Part of a small language model's weights.
Size: 20 layers, width 384, 6 heads of 64, MLP 1024 SwiGLU, vocabulary 2048, 37M parameters.
Architecture: RMSNorm before each block, rotary positions, no biases in attention or MLP.
Training: a variant of Muon for these matrices, 571M tokens.
Each number is 128 + 24 x the weight over its row's rms, rounded and kept within 0 to 255. Layers, rows and columns count from 0. The size above them is the row's rms in percent of the matrix's.

# layer 14 MLP gate, 1024x384, rms 0.0595, rows 830-853, columns 288-383
size [ 99 100  99  95  98  92 100  95 104 106  98 101 102 104 102 105 107  96  98 103 101 102 100 104]
[[162 128 129 129 102 149 154 142 113 144 105 134 133 111 161 129 116 159 131  97 114 105 106 145  94  84 110 124 113  80 109 117 125 101 128  82 118 130 139 174 132 100 201 130 142  80 146 139 118 115 141 105 103 123 133 106 126 131 152 158  91 137 115 139 148 120 155 131 144 122 136 116  82 124 148 128 110 163 139 119 154 125 136 120  98 142 106 133 126 132 144 145 135 169 108  73]
 [ 91 132 165 148 103 151  81  93  96 135 120 124 143 160 139 130 130 104 141 144 135 104 130 138 124 144 151  91 130 100 169 108 120 184 114 186 119 125 152 158 139 139 123 112 203 161  89 120 102 138 125 162 138 158 106 128 118 108 156 133 129 198 102 109 120 123 109 113  87 131 128  89 141  96 179 132 123 148 106 151 172 120 130 113 144 126 140 140 122 164 151 129 145 149 104 150]
 [153 135 122 123 131  87 115 123 109 101 160  99  83 132 128 113  98  93 114 105 115 108 118 132 129 114  67 130  82 111 161 153 158 157 113 159  96  91 124 113 137 132 164  97 105 125  61 150 142 128 174 155 109 154 161 114 130 137 140 126 129  97 105 169 165 138  90 128 122 148 142 113 157 109 149  96 139  77 107 117 103 104 110 141 103 114 151 141  84 155 160 144 112 113 108 137]
 [101 105 109  97 135 164 157 139 113 109 129 116 151 127  89 119 132 123  92 102 130 147 109 128  70 114  82 163 171 114 134 163 161 117 181 138 143 104 120 131 130 147 130 103  74 132 152 142 110 164 112 127 141 103 143 140  83  98 101 132 136 138  97 148 129  97 136 144 123 141 104 136 111 169  78 137 118 120 112 105  97 131 175 138  87 125 181 106 120 147 107 121 106 134 140 147]
 [127  96 159  89 155 130 163  72 153 137 116 154 122 141 117 131 157 139 100 112 137 149  87  99 100 127  85 137 140 155 108 106  67 120 116 126 123 184 104 135 118  97 139 134 132 124 134 116 159 142 130 116 135  82 148  92 149 135 126  87 137 105 133 110 130 131  80 126 140 156 105 154 126 126  89 111 132 142 111 170 113 142  92 132 164 171 124 160 122 147 127  96 119 163 165 107]
 [ 68 130 107 108 148 102 127  80 109 133 136 109 135 139 123 104  98 115 101 173 154 114 129 162 115 156 125 171 135 139 157 189  90 141 155 118 141 141 134 148 112 125 102 135 134 158 132 174 131 149 117 145 146 138 115 132 133  88 184  96 125 131 151 132 153  95 141 141 134 111 177 132 162 157 130 146 162 129 139 127 126 130 145 156 106 144  96 115 118 135 130 131 137 183  94 105]
 [104 100  91 199 134 134 132 131 135 113 133 107  86 146 126 134 100 124 167 153 141 113 103 147 144 140 151 116 150 122 151 147 133 130  94 100 144 101 120 145 138  85 125 112 157 109 155 128 158 164 118 125 127 109 171 170 134 145  86  80 145 119 129 101 142 123 125 103 110 105 101 144 108  85 170 108  88 134 176 112  84 139 174 111 145 108 137 119 131  89 118 149 156 119 150 141]
 [ 95  98  81 131 134 162  88 133 103 122 155 182 108 145  89 145 147  84 154 112 139 103  96 122 115  88 148 125 123 151 153 124 118 130 143 166 103  87 167 116 145 145 114 133 138 151 113 158 118 154 131 110  97 119 146 119 124 137 111 139 116 121 155 168 162 103 151 113 125 152 121 155 135 147 131 121  81 114 133 151 160 166  95 131  94 121 114 113 158 119 166  90 113 100 166 142]
 [170 138 142 102 118 125 160 138 134  81 131  99  89 125 126  88 136 124 108 158 143 128 117 124 131 130 146 150 123 112 122  80 161 124 160 110  92 123  90 175 127 123 109 127 155 123 113 137 111 181 182 113 108 134 146 144 130  99 137 104  79 102  90 135 160 150 131 113 139 128 103 117 117 120 133 178 113 132 155 142 153 159 119 136  78  86 160 134 134 113  97 131 129 118 131  93]
 [159 135 157 116 103 157 114 128 108 167  75 121  92 117 114 120 107 157  99 141 112  92 126 119 115 113 122  99 136 140 125 139 122 136 120  95 156 180 132 136 101 137 131 127 122 102 112 120 169 172  99 139  70 148 155 112 113 135 149 136 160 105 116 148 142 147 131 157  97 118 121  71 106 118 128 130 152 120 128  52 166 146 155 176  86 166 132 134 136 102 137 108 139 135 111  85]
 [101 129 172 140 140 114 113  92 104 149 144 117 194 133 127 123 149 144 127 134 121 139 101 121 135 120 107 107 156  91 111 120 117 155 171  83 134 102 136 157 114 208 128 107 140 159 158 116 149  96 165 147 108 130 146 110 102 109  94 149 131 145 133 138 131 119 117  78 152 138  71  79  78 155 125 143 130 127 155 126 154 141 131 116 132  72 122 122 116 125 143 183 177 116 156 132]
 [136 104  88 106 130 110 134 149 100 131  98 142 103 124 143 145 141 138 101  62 106  86  98 112 122 105 100 131  94 139 116 139 142 161 133 149 118 120 138  97 160 130 150 131 112 156 120 164 101 155 140 116 144 169 133 145 127 146 144 165 143 149 157 155 115 140 126 119 124 140 119 156 159  91 135 101 121 131 118 130  99 139 149 117 106 121 129 125 185  99 146 144 116 127  87 104]
 [132 105 124 154 110 135 139 108 130 106 115 137 122 102 124  85 108 124  85 151 142 139 167 135 105 133 130 106 107 138 123 108 136 116 148 106 170 131 168  85  97  72 139  75  96 108 135  92 111 135 160 115 139 125 115 155 112 113 143 121 101 127 157 116 121 113 139 105 138 112 153 103 113 130 116 111 151 129 162 120 175 147 157 158 112 127  98 178 141 107 115  79 116 106 101 136]
 [119 110 132 105 138 130 148 146 111 117 152 182 130 147 113 172 109 103  76 103 145  90 104 136 157 144 131 118 122 104 150 142 104 139 129 128 128 123 138  79 109 107 116 149  74 166 118 163 168 119 149 148  87 136 121  98 162 112 129 161 139 134 114 120 160 109 168 135  84 131  96  77 111 164 163 116  93 155 151 121 164 142 141 119  88 151 130 117 138 151 122 101 108 126 132  61]
 [156 132 132 166 102 160 129 122 135 111 101 122 143  94 124 133  82 127 144 152 184 140 133 100 141 118 120 102 122  95 167  91 146  99 144  86 103 133 127 135 134 115  85 110 112  92 146 151 154  99 164 148 119 128 113 189 136 132 123 113 160 134  73 104 111 132 141  99 111 148 121 113 142 108 133 132  89  99 111 124 111 133  91 120 135 132  95 125 173 131 150 101 137 128 103 141]
 [107  88 124 152 124 125 152  96 151 110 160 123 102  93 156 103 144 118 119 125 125 106 133 120 146 149  98 174 134 136 144 126 133 128 139 158 159 173 146 152  83 111 150 140 120 129 101 118 117 141 136 107 106 137 165 155 131 130 121 118 109 132  89 147 149 105 103 132 136 159 154 119 128 138 116 102 132 141 138 134 112 129 135 160 142 123 155 134  98 117 146 132 137 113  95 112]
 [ 97  88 122 172 148 143 163 103 127 110 104 142 131 134 150 136 110 118 146 117 114 116 137  94 154  97 146 148 140 152 120 138 102 131  90 147 118 120 125 114 152 148 103 150 103  82  98 137 132 139 125 169 150 123 119 149  76  87 117 103 146 139 133 156 131 152 140 104 134 137 119  93 143 104 104 120 135 137 190 117 136 112 128 146 122  98 117 133 152  92 134 105 130 121 129 111]
 [148 118 212 144 130 125 161 148 135 103 150 154 113 134 114 122 135 137 119 130 162 134 113 157  96  82 133 163 177 114 100  97 119 112 165 138 116 137 102 138 110 140  99 101  97 102 119 141 131 146 115 146 145 167 103  99 107  90 154 109 154 126  49 118 135 135 136 154 127 121 169 107 134 142 101 146 104 131 127  90 144 147 165 160 131 155 134 125 119 169 146 120 142  98 140 129]
 [123 140 139  78 125 166 120 103 136 164 106 159 105 169 121  96 110 154  93 114 127 162 115  72 137  99 151 142 128 109 123 125 170 112  97 129 150 137 140 141 150 121 117 146 155 120  84 142 109 131 143 116 130 167 182  58  95 135 139 106 151 137 143  96 149 109 108  83  90 107 110 112 114 106 124 119 120 102 110 108 112 101 100 133 116 126  74 106 122 144 197 110 154 168 169 124]
 [163 118  92 155 160 129 118  72  83 138 170  94 148 116 130 142 149 147 116 108  88 158 135 167 154 115  97 135 125 176 137 115  95 110 119 102 161 147 170 137 129 108 146 124 109 132  92 113 103 110 117 108 136 114 133 159 122  57 157 115 143 113 105 103 147 152  90 119  79 146  77 116 100 143 129 123 114 108 130 126 126 117 121 104 128 110 124  84 104  93 151 120  99 140 107  93]
 [149 138 160 145 145 118 134 128 139 104 140 122 120 142 143 116 116 125  91 159  81 143 125 133 110 120 130 108  99 134 127 112 137 152  98 188 132  94 132 106 112 126 118 115 115 101 142 118 113 137 166  94 139 143 143 148 130 147  99 132 181 128 133 136 117 104  69 135 160 105 134  98 104 110  91  94 141 141 154 118 151 148 137 120 150 125 146 165 112 134 118 116 164 137 131  85]
 [135 109 147  95 129 126  96 140  87 118  90 144  90 128 127 134 155 109  98 143  97 133  92 154 114 106 154 103 133 128  95 166  90 179 116 136 126 141 122  87 125 102 201 151 105 131 159 114 177 131 120 119 158 138  98 154 110  98 141 162  95 169 138 117 152  84 120 116 111 137 137  98 110 144 156 127 148 155 144 122 164 131 143  95 110 150 166 141 128 131 180 154 158 140 103  95]
 [105  81 135 148 103 163 113 110 116 128 163 143 113 139 156 130 124 125 141 150 106  82 132 146 113 145 110 120 146 121 110 103 156 163  88 102 132 124 132 147 138 107 126 100 112 144  99 123  55 126 128  75  97 122 124 133 154 118  93  92 135 112 100  86 117 155 115 102 117 106 159 124 137 122  69 140 110 131 158 118 128  98 126  76 145 137 105 118 144  99  99  74 130 133 122 159]
 [ 73 141 166  88 119 130 143 150 119  93 133 144 113 135 134  95 125 127 120 104 145 128 104 176 133 116 140 129 140 127  92 143 121  60  94 131 102 113 137 122 143 150 141 158 165  77 126 123 147 124 170 182 107 145 149 136 130 150 132 137 142  99 132 136 146 117 119 117 111 135 111 104 159 137 147 135 119 135 170 110 126 155  90 146 133 169 173 125 182 113 152 169 109 101 110 173]]
# layer 14 MLP up, 1024x384, rms 0.0631, rows 830-853, columns 288-383
size [ 94  99 104 104  98  95  99  95 103 104  96  96 102 102 102 101 105 101 100 103 100 105 105  98]
[[101 158 119 100  97 101 159 115 104 121 147 143  78  97 127 120 125 168 119 112 111 119 131 131 118 131 168  89 136 111  92 104 144 142 133 178  95 181 129 148 122 152 144 126 121 131 136 118  99 101 123 123  81  98  87 132 127 134 144 108 149 144 113 187 153 105 155 146 141 129  92 155 134 106 133 143 114 161 146 135 104  96 131 165 120 148 132 152 108  85  81 122  97 109 118 108]
 [130 108 169 162 119 162 129 130 100 129  81 105 102 104 136 112 132 172 140 144 136 166  92 165 120 123  82 107 170 136 133 132 150 140 136 125 109 151 123 102 115 114 130 138 103  89 120 103 129 104 171 117 134 162 139 137 125 145 112 146 128 157 114 140  85 123 132 153 128  94  90 156 151 130  60 130 120  92 170 129 151 131 184 144 142 135 111 163 139 133 111  92 106 153 103 132]
 [134 137 141 105 141 126 103 116 124 140 133 125 127 107 123  87 140 107 152 115 160 118 155 114 103 156 182 130 129 145 168 136 118 157 127  99 135 151 171 137 138 145 118 143 177 114 124 143  74 108 148 152 141 137 150 148 127 120 154 156 143 137 122  80 134 127  79 116 138 139 168 122 127 154 124 140 128 123 154 148 133 172 124  67 115  95 144 131 106  99 129 112  93 169 155  93]
 [131 100 150 137  59  64 117 149 142 101 100 121 123  52 139 115 120 125 156 143 153 134  94  52 115 138 112 135  88 121 116  57 136  90 144 132 116 141 148 121 108 145 140 144 134 118 124 137 129 113  78 124  97 120 114 104 128 156 152 114 165 157 109 158 130 150 147 139 137 157 133 124 136 158  71 124 167 136 102 132 104 120 134 120 158 153  90  95 163  80 131 157 139 109 157 121]
 [ 62 137 136 144 153 178 119 109 113 129 163 135 107 120 130  95 145 155 137 131 137 116 125 144 108  74 101 134 152  93 148 110 112 129 132 153 127 142 149  72 118 162 123 110 116 146 164 163 105 129 134  97 108 119  96 150 167  71 123 147 149 142 110 162  83 132 153 150  66 120 127 152 126 112 125 142 143 125  98 109 181 163 136 183 122 115 157 155 114 170 169 121 107 188 133 120]
 [157 138 107 166 155 144 104  81 146 183 128 148 105 138 149 169 106 110 153 119 131 129 127 120 128 125 150 116 137 163 152 111 136 167 134 117 142 123 130 130 144 140 173 149 100 153 124 127 104 109 135 146 123 154 125 148 132 127 126 175 154 144  89 110 163  92 171 159 127 114 149 140 152 101 158 132 136 116 196 127 117 135 124 134 163 103 139 147  84 115 110 138 121 142 154 142]
 [168 112 143 102 130 167  92 117  58  96 156 133 141 104 133 152 120 111 183  64 115 143  84  80 133  86 116 109 139 129 121 133 152 134 141  80 115 116 123 146 178 158 136 125 150 103 122 151 130 126 113  80  83 111 118 110 133 145 124 113 119 125 152 141 125 144 120 129 124  69 137 123  81 125 112 119 184 142 133 196 120 171 148 121 147 144  97 107 152 121 154 166  95 107 119 139]
 [121 167 136  98 133 127 101 117 121  78 140 164 159 160 136 161 162 101 179 108 124 144 176 135 126 107 145 119 128  87 139 192 146  98 150 104 117 193 105 128 143 152 133 126 131 144  93 145 121 152 158  98 147 144 113 110 138 135 156 119 105 117 116 164 136  95  93 118 134 169 133  99 102 164 141 142 145 135 117 152 126 166 118 100 130 122  91  91 145 137 142 148 147 137 150 140]
 [153  96 116 110 158 134 114 145 138  74 117 155 105 155 146 150 166 143 168 151 110 120 188 124 143 142 139 131 131  92 165 109  95 109 123 125 106 116  71 138 116 113 104 156 171 156 161 149 119 152 152 133 110 102 142 139 120 166 104 128 118 179  77 141  77 140  80 101 121 137 119 115 123 110  96 152 126 131 142 109 143 133  92 109 141 145  83 139  96 159 136 128 111 106  81 108]
 [122 150 144 111 106 154  95  78 123  84 110 126 126 133  99 102 100 103 120 111 117 107 134 116 120 167 100 141 158  93 110 123 129 115 136 135 129 138 143 129 142 115 173 123 141 110 136 105 135 120 140 147 167 130 114 108 112 133 107 131 122 122 131 131 127 135 126 165 121 127 117 124 137 139 130 129 126 131 118 139 146 166 143 122  96 129 105 135 129 127 131  73 138 106 105 137]
 [128 127 159  89 137 170 166 111 114 156  99 129 104 111 127 155 133 136 132  93 159 105 163 175 119 185 147 103 101 146 124 165 168 132 116 131 118 171 135 107 135 143 137 211 165 109 103 135 124 174 162  70 146 164 149 121 146 129 145 106 107 116 116 119  85 137 126  97 133 153 111 120 133 132 148 109 131 112  93 106 121 109  97 166 159 140 164 101 142 123 151 111  85  81 113 126]
 [128 137 152 142 137 141  65  98  81 117 102 138 130 107  70 164 157 109 135 121 146 138 134 153 119 127 139 123 108 121 141 103 141 127 170 156 132 102 147 114 156 142 122 137 143 133  81 112 156 124 123 120 106 116 134 123 133 116 167 154 127 173 125 127 105  89 122 176 146 120 116 123 188 166 116 118 137 134 121 129 164 176 128 111 155  84 113 114 159 130 129  83 135 146 158 168]
 [150 130 112 163 176 109 165 163 125 109 121 111 101 150 103 115 134 111 144 130 156 102 119 127 117  79 148 145 110 130 108 134 116 175 158 140  85 102 134 147 162 146 102 147 140 102 145 155 136 120 146 139 147  80 164 111 116 103  68 149 161 133 142 139 140 114 111 142 139 123 137 162 159 172 164 123 175 141 135 164 134 111 152 120 153 124 125 111 128 119 165 134  75 129 169 183]
 [111 101 146  81 144 119 136 158 108 169 172 142  93 140 181  94 145 129 134  85 141 106 122  88 124  73 114 119 116  94 118 116 127 164 158 123 157  64 115  97 170 106 153 100 159 143 118 119 140 136 133 155 133  81  88 105 145 132 137 137 124 171 107  91 152 170 133 117  97 119 137 144 101  90 141 140 160 140 121 127 111 122 120 140 121 145 114 107 154 120 130 157 155 152 114  93]
 [136 132 152 100 139 121 110  97 118 104 145  94 123 124  95 114 117 100 122 144 122 142 134 116 148 141 156 151 137 113 131 157 138  76 143 106 114 147 126 150 119 106 121 116 118 163 111 131  97 143 129 138 153 133 120 146 124 136 118 109 139  49 146 171 136 156 127 131 106 138 138 172 110 129 112 138 135 132 138 162 174 105  81 104 122 133 101 136 163 135 148  98 137 123 138 162]
 [116 117 109 102 124 114 141 141 137  77 147 121 121 168 135 156 142 101 133 126 163 154 144 126 148 153 137 165 109 113 144 137 118 135 118 140 125 135 153 127 153 120 127 128 130 115 160 138 110  80 132 131 142 119  87 103 103 147 142 124 117 116 119 186 179 137 129 140 170 106 133 150 103 140 101 122 117 158 131 151 172 113 113 116  82 123 107 139 105 135 127 136 115 144 114  74]
 [189 135 153 143 132 125 115 131 164 145 142 116 132 115 129 145 208 107 126 106 150 104 129 126  96 141  90 119 159 152 100 152 139 108 143 124 108 119 112 127 166  86 151 138 117 155 114 142 104 177 142 131 127 150 116 179 176 113 144 112 101 108 101 157 159  92 128 122 102 104 130 138  81 195 155 142 127 144 105 144 122  98 108 157  67 158 136 113 103 140 123 133 126 143 119 103]
 [100 133 120 171  99  94 164 123 137 130 109  99 144 121  88 175 119 131 128 120 127 118  96  62 115 105 119 133 148  72 148 114 140 110 129 100 118 152 135 149 133 108 156 100 130 152 152 138 161 113 131 159 117  97 117 115 139 153 137 146  62  97 143  93 115 124  85 132  96 139 122  95  91 151 149 137 191 113  95 123 142 113 147 123 116 130 112 130 126 117 100 143 111 114 104  95]
 [137 130 118  95 141 117 114  97 107 157 136 150 133 111  88 129 142 111 101 107 126 113 115 191 103 121 124 158 104 167 106 138  88  93 138 126 149 134 135 132 131 126 125 156 107 101 109 132 148 143  79 126 104 143 120 162 124 154 167 134 121 138 137 115 144 150 121 131 137 155 153 117 133 138 185 120 130 120 132 105  91 136 124 154 152 163 101 126 107 131 104 159  79 148 145 150]
 [137 120  89  96 158 129 141 120 141 167  89 137 124 129 106 124 149 100 129 139 113 166 134 140 131  77  91 151 147 164 159 103  83 139 136 112 160 107 125 122 172 118 117 130 130 152 165 108  91 133 116 105 185 165 162 141  97 138 132 146 143 121 162 112  77 173 126 120 162 108 129 134 162 138 141 142 100 130 157 118  82 127 114 149 156  77 101 126 115  97 127 163 109 110  94 157]
 [134 108 155 109 147 119 119 148 156 139 129 163 107 128  96 170 108 103  98 158  94 157 151 133 139 146 149  74 154 139 144 163 106  97 129 131 107 124 132 150 113 148 128  56 131  99 139 138 136 106 106 135 113 129 111 147 132 113 161 132 136  85 165  93 117  94 160 111 107 166 131 138 148 128 141 130 138 100 127 157 119 117 121  77 178  99 125  87 110 132 120 129 128 152  62 137]
 [125 131 150 159  94 111 104 140 115 137 127 128  99 151 111 133 139 128 101  83  96 141 139 117 112 140 115 129 105 115 149 118 112 107 112 112 143  96 138 142 123 143 149 144 109 160 129 145 157  99 140 136  96  62 104 160 142 139 121 147 109 173 105  59 129 126 159  86 137  85 138 127 115 116 100 107 125 129 116 111 155 153 163 154 159 130 132 134 149  93 125 146 145 173 109  86]
 [ 92 149 162 140 112 136 131 134 119 100 132 114  93  83 134 134 186 140 114 110 139 116 128 135 171 135  85  90  75 151 182 113 150 181  92 142 129 130 138  99 108  95 143 114  85 132 110 117 110 172 179  99 135 141  94 141 138 137 131 104 105  97 165 167 159 123 128 116 134 139 156 136 129 178 138 173 130 125  99 134  92 116  78 180 147 183 109  98 124 156  75 115 158 136 152  85]
 [144 122 115 146 147 104 139 130 142 108 157 108 115 130 153 136 135 101 104  93 103 160 109 158 155 122 115 123 147 113 110 141 114 129 151 129 101  70 119 152 113 124 125 128 154 153  91 150 117  78 140 136 126 136 108  89 191 162 116 131 138 122 110 106 192 112 143 115 175 167 147 120 111 151 101 153 157 175 103 121 120 133 132 108 121 119 127 135 152 103 141 132 191 153 105 123]]
# layer 14 MLP down (transposed), 1024x384, rms 0.0338, rows 830-853, columns 288-383
size [ 97 102  99 101  97  91 104  97  98 102  98 100 103 103 103 108 107  98  94 102 101 106 100 103]
[[115 137 139  92 130  96 181 138  94 152 119 156 167 132 114  69  90 126 136 134 114 119 147  85 166  99 161 175 151 152 111 147 122 154  79 117 153 141 120 136 135 155 150 125  94 163 112 132 131 119  89 113 120 134  78 149  82 128 144 145 108 111 133 122 151 123 110 170 116 135  94 146  90  96 144 120 128 114 152 133 143 151 145 131 125 120  99 114 118 112 137 147 168 140 101 158]
 [126 112 180 145 151 109 103 169 125 152 103 117 107 104 111 148 129 132 105 168 125 112 130 117 114 150 104 132 114 109 100 129 151 171 120 102 119 113 117 123 147 153 105 119 110 125  96 124 103  97 133 128 125 117  85 110 127 140 118 134  75 119 124 136 116 116 129 103 152 143  87 156  87  86 110 146 135 130 154 142 113 139 154 122 105 124 137 104 134  99 146 116 140 102 120 156]
 [133 147 105 143 150 156 164 157 116 135 118 133 152 114  85 159 147 131 102  99 110 147 156 120  73 186 137 149 136 173 177 137 136 139 104 142 125 163 123 123 168 122 113  76 127 106 149 153 140 135 134 174 153 117  93 122 122 152 128 120 129 169 156 174 117 137 104 138 156 108 138 138 139 121 117 125 131 139 111 125  94 107 104 125 108  96 187 142  87 126 114 136 133 131 143 145]
 [157 114 130  94 129 151 121 112 113 148 138 123 109 106 104 120 104 129 130 139 174 119  81 154 109 134 111 116 149 169 125  69 152  59 160 151 108 131 120 132 120 155 132 155 153 126 117 165 167 138 137 129  97 167 132 103 153  72 136  98 158 119 123 113 119 140 127 171 139 120 128 154 162  98  79  89 124 109 125 177 118 106 139 114 108 112 125  93 150  99  96 111 103 118 109 113]
 [130 141 155 105 109 117 136 132 154  98 124 128 113 114 140 132 135 124 152 142 185 128 112 130 143 160 132 112 152 157 115 126 161 142 123 101 131 146 132 124  93 143 102 112 108 115 107 129  84 119 175 144  96 128 159 128 144 128 176 123 183 135 181 111 144 155 118 127 134 131 158 131 110 158 134 112 118  84 146 109 148 123 133  92 156  91 119 164 101 150  80 104  92 145 149 111]
 [130 109  93 109  93 153 115 141 152 156 161 147 134 106 154 168 132 164 113 126 105 153  94 134 139 152 143 157 155 129 113 123 103 114 124 166 106 120 147 161 101 113 134 102 143 161  98 103 131 139 176 166 129  97  89 151 134 148 131 140 137 145 167 144 126 121 133 122 130 147 104 129  97 135  70  78 120 109 140 113 136 153 150 142 157 116 149 173 141 106 153 156 169 103 123 141]
 [106 127 143  75  80 138 117 117 159 140  99 106 110 136 105 124 127  90 146  95 139 121  83 151 146  97 104  92 108 130 131 119 115 139 123 115 120 127 116  71 155  99 127 125 104 161 138 156 111 117 140 156 146  78 255 121 137 155 164 128 151 156 159 141 131 156 101  86 113 163 146 150 130 108 116 124 122 155 131 113 116 133 116  69 125 126  98 103 113 122 121 108  90 110 127 129]
 [116 133 118 157 147 115 141 107 171  94  87 178 145 130 123 101 100 167 129 129  91 145 111 107  92 135 148 155 112 106 158 125 107 102 130 140 109 114 120 199 142 151 124 124 146 118 104 173 101  91 149 149  93 135 163 171 151 124 143  85 136 138  90 104 134 152 106 128  96 140 120 118 104 128  99 136 136 130 112 147 157 101 109 128 145 170  63 142 152 135 149 159 132 141 113 124]
 [ 99 145 100 126 108 149 123 133 140 119 130 129 180 116 127 163 163 153 114 160 160 133 132 113 131 145 118 145 161 136 172  95 140 117 126 134 100 140 126 134 108 103 141 155 148 110 135 139 158 140 129 102 128  98 141 123 148 122 173 137 147 152 120 115 147 182 119  94  87 183 100 177 118 129 135 152 146 127 100 136 168 146 106 122 126 129 110 135  97 108 117 113 145 101  87 101]
 [162  93 114 119 109 134 110 130 126 135 116 130  92 106 121  97  66 125 122 118  79 157  87 157 142 171 135  93 128 145 147 130 152 177 138 119 175 157 134 145 132 135 101 128 167 140  94 131 149 128 113  85 159 181 127 140  93 159 104 156 141 162 119 162 151 108 149 149 105 137 118 115 127 128 144 165 172 116  98  95 124 111 126 121 129  99  86 109 122  95 112 139 128 126  87 129]
 [136 176  93 120 147  89 115 143 153 157 130 170 150 129 170 161 147 181 111 114 162 161 126 147 141  81 143 161 144 109 151 128  80 160 126 157  99 125 150 129 113 146 123 117 173 115 157 131 139 126  81 118 133 142 161 140 159 130 130  93 133  95 124 116 190 140 136 158 119 147 110 135 130 104 161 122 138 146 136 115 114  94 109 130 139  71 103 100 149 115  82 144 164 172 106 157]
 [159 102 138 129 132 128 112 129 152 117 105 160 102 121 138 108 149 104 103 149 125 149 132 130 145 109 154 122 142 111 136 112 123 141 124 103 106 121 115  73 143 131 125 119 149 111 155  95 121 125 144 102 118 106 110 129 124  83 147 138 117 138 105 151 123  90 107 166 105 193 129 118 109  96 113 143 112 121 104 155 115 129 115 130 138 178 134 100 110 104 100 119 155 134 125  79]
 [138 117 137 110 103 144 104 138  99 102 145 102 178 116 119 107 113 124 132 151 135 134 136 124  90 160 140 172 136 133 152 127 114 129 137 152  90 119 162 139 161 146 111 145 130 132 126 150 122  94 101 162  93 126 152 136 122 116 141 152  97 145 165 119  89  97 117 101 143 112 139 107 149 119 133 114 102 125 131 139 105 126  81 134 154  95 159  92 101 105 123  99 125 151 142 105]
 [114 130 122 117  89 118 139  98 114 123 114 120 129 137 134 110 100 102 115 119 171 144 172 108 129 112 158 171 111 117 135 155 138 100 137 114 106 145 103 128 136  94 122 123 126 172 161 129 142 166 158 126 124 134 185 117 133 111 123 159 123 132 121 116 148 117  98 156  62 138 159 136 140 171 146 101 138 104 153 118  99  99 156 133 120 157 136 118 145 182  92 124 134  95 143 118]
 [132 111 136 118 130 149 116 103  82 118 112 131 120 164 150 111 152 133 113 122 130 106  84 154 119 113  95 144 153 141 127 113  95 202 148  85 134 108 112 121 162 120 115 111 148 137 150 125 149 126 117 112  89 153 116 140 145  87  56  87 131 141  91 110 142 113 114  79 118 105 145  95 130 161 110  84 128 117 132 133 162 100 153 140 167  85 131 112  86 149  96 153 150 145 136 102]
 [147 133  64  72  81 134 145 123 109 127 141 115 118 157 165 128 152 130 137 113 136 128 163 137 161  94  91 112 163 146 118 165 126 155  96 138 116 139 174 136 132 121 126 120 156 115 142 137 119 161 124 149 176  89 136 132  98 130 123 138 151 122 148 142 104 165 117 130 143 130  97 135  91 149 122 123 104 151 145 136 111 149 151 120 144 111 110 159  81 137 168 155 155 168 160 125]
 [142 129 130 151 114 147 170 156 143 161 122 100 122  66 146 147 131 100 119 126 137 144 120 145 111 121  93 150 130  96 136 112 100 117 128 161 138 165 177 154 119 122 173 131 160 117 137 133 192 152  88 134 130 139 163 125 158 141 157  70 122 150 113 128 166 154 106 136 150 112 132 170 136 135 132 109 145 121 114 120 157  99 128  90  98 134 165  99 111 184 152 134 121 153 106 159]
 [132 164 112 120 147 144 113 133 115 145 132 146 167 153 170 118 160 116 159 100 149 104 107 166 124 150  91 113 128 114 130 137 126 122 121 122 115  95 148 104 106 187 169 165 184 131 103  87  64 125 168 109  82 132 112 109 116 141 130 130 150 152 144 125 113  88 142 160 141 111 158 128  90 129 153  99 110 121 147 145 109 141 133 138 106  93 114 117 128 137 102 173  90 160  96 169]
 [109 122  75 134 116 173 125 133 107 117 118 131 125 114 121 129  89  99 131 125 138 123  92 139 145 151 161 178  99 100 148 120 111 104 116 114 118 106 144 157 159 135 160 126 183 120 105 176 140 166 130 152  91 156 144  89 131 166 106 124 115 124  80 133 129 177 112 106 108 114 129 149  80 113 139 105 108 131 101 163  96 123 163  93 143 120 134 133 139 103 139  65 174 143 118  81]
 [124  96  81  84 125 150 155 102 114 115 140 143 112 125  67 144 132 147 137 156 138 125 125 118 114 158 138 128 101 161  84  86 117 171 135 157 111 109 123 130 137 124 143 131 175 131 110 159 144 133 115 117 115 106 132 133 160 119 125 132 166  84 130 161 107 137  78 156 134 129 153 101 109 135 133 182 143 101  85 135 164 159 146 118 102 170 146 139 124  77 136 145 141 153 111 113]
 [164 121 149 111 145 148 137 137 159 148 140 166 129 169 134  96 135 112 147 121 100 171 128 137 122 153 143 125 122 122 121 108 109 118 127 114 126 166 151 165 101  78 139 101 130 100 136 118 118 142 124  94 151 148 135 173 145 120 127 132 139 119 130 146 149  93 137 122 138 127 154  96  93 131 119 134 150 166 118 149 134 115 135 130 143  88 141 115 116 131  99 132 136 117  39 103]
 [137 130 112 125 123 127 118 144 117 128 156  90 166 149 116 108 144 146 110 119 134 141 149 164 136 162  79 137 144 134 127 137 127 167 132 149 143 108  83 102 162 169  88 137 142 157 161 140  87 135 158 152 128 132 145 104 154 112  96 123 102 165 102 122 112 170  62 135 112 144 136  85 154 115 113 133 123 111 136 138 131 109 127 114 140 138 154 153  95 116 165 114 152 111 141 103]
 [ 94  78 150 141 107 108 132 139 139  85 175 109 115 140 125 149 141 115 159 144  97 132 158 142 152 137 123 123 120 157 130 156 128 140 103 162  83 119 116 121 135  93  80 122 113 146 104 108 160 112 131  67 144 154 149 140 108 129 162 172 164 140 179 144 147 133 107 111 131 112 138 111 126 166 104 108 127  97 130 130 140 115 166 178 140 145 155 147 108 132 109 110 124 145 131 109]
 [112 138 115 141 150 137 189 148 135 133  70 147  98 157 107 113 109 156 146 130 142  76 155 123 135 115 109  92 139  81 110 141  98 134 151 130 142 123 116 141 121 130 107 101 159 117 130 100 101 127 132 156 121 106 108 150 123 162 126 114 164 106 111  94 131 117 101 130 142 105 106 113 104  82 167 114 133 110  87 122 125 135 125 141 150 136 128 161 146 138 137 130  87 125 125 125]]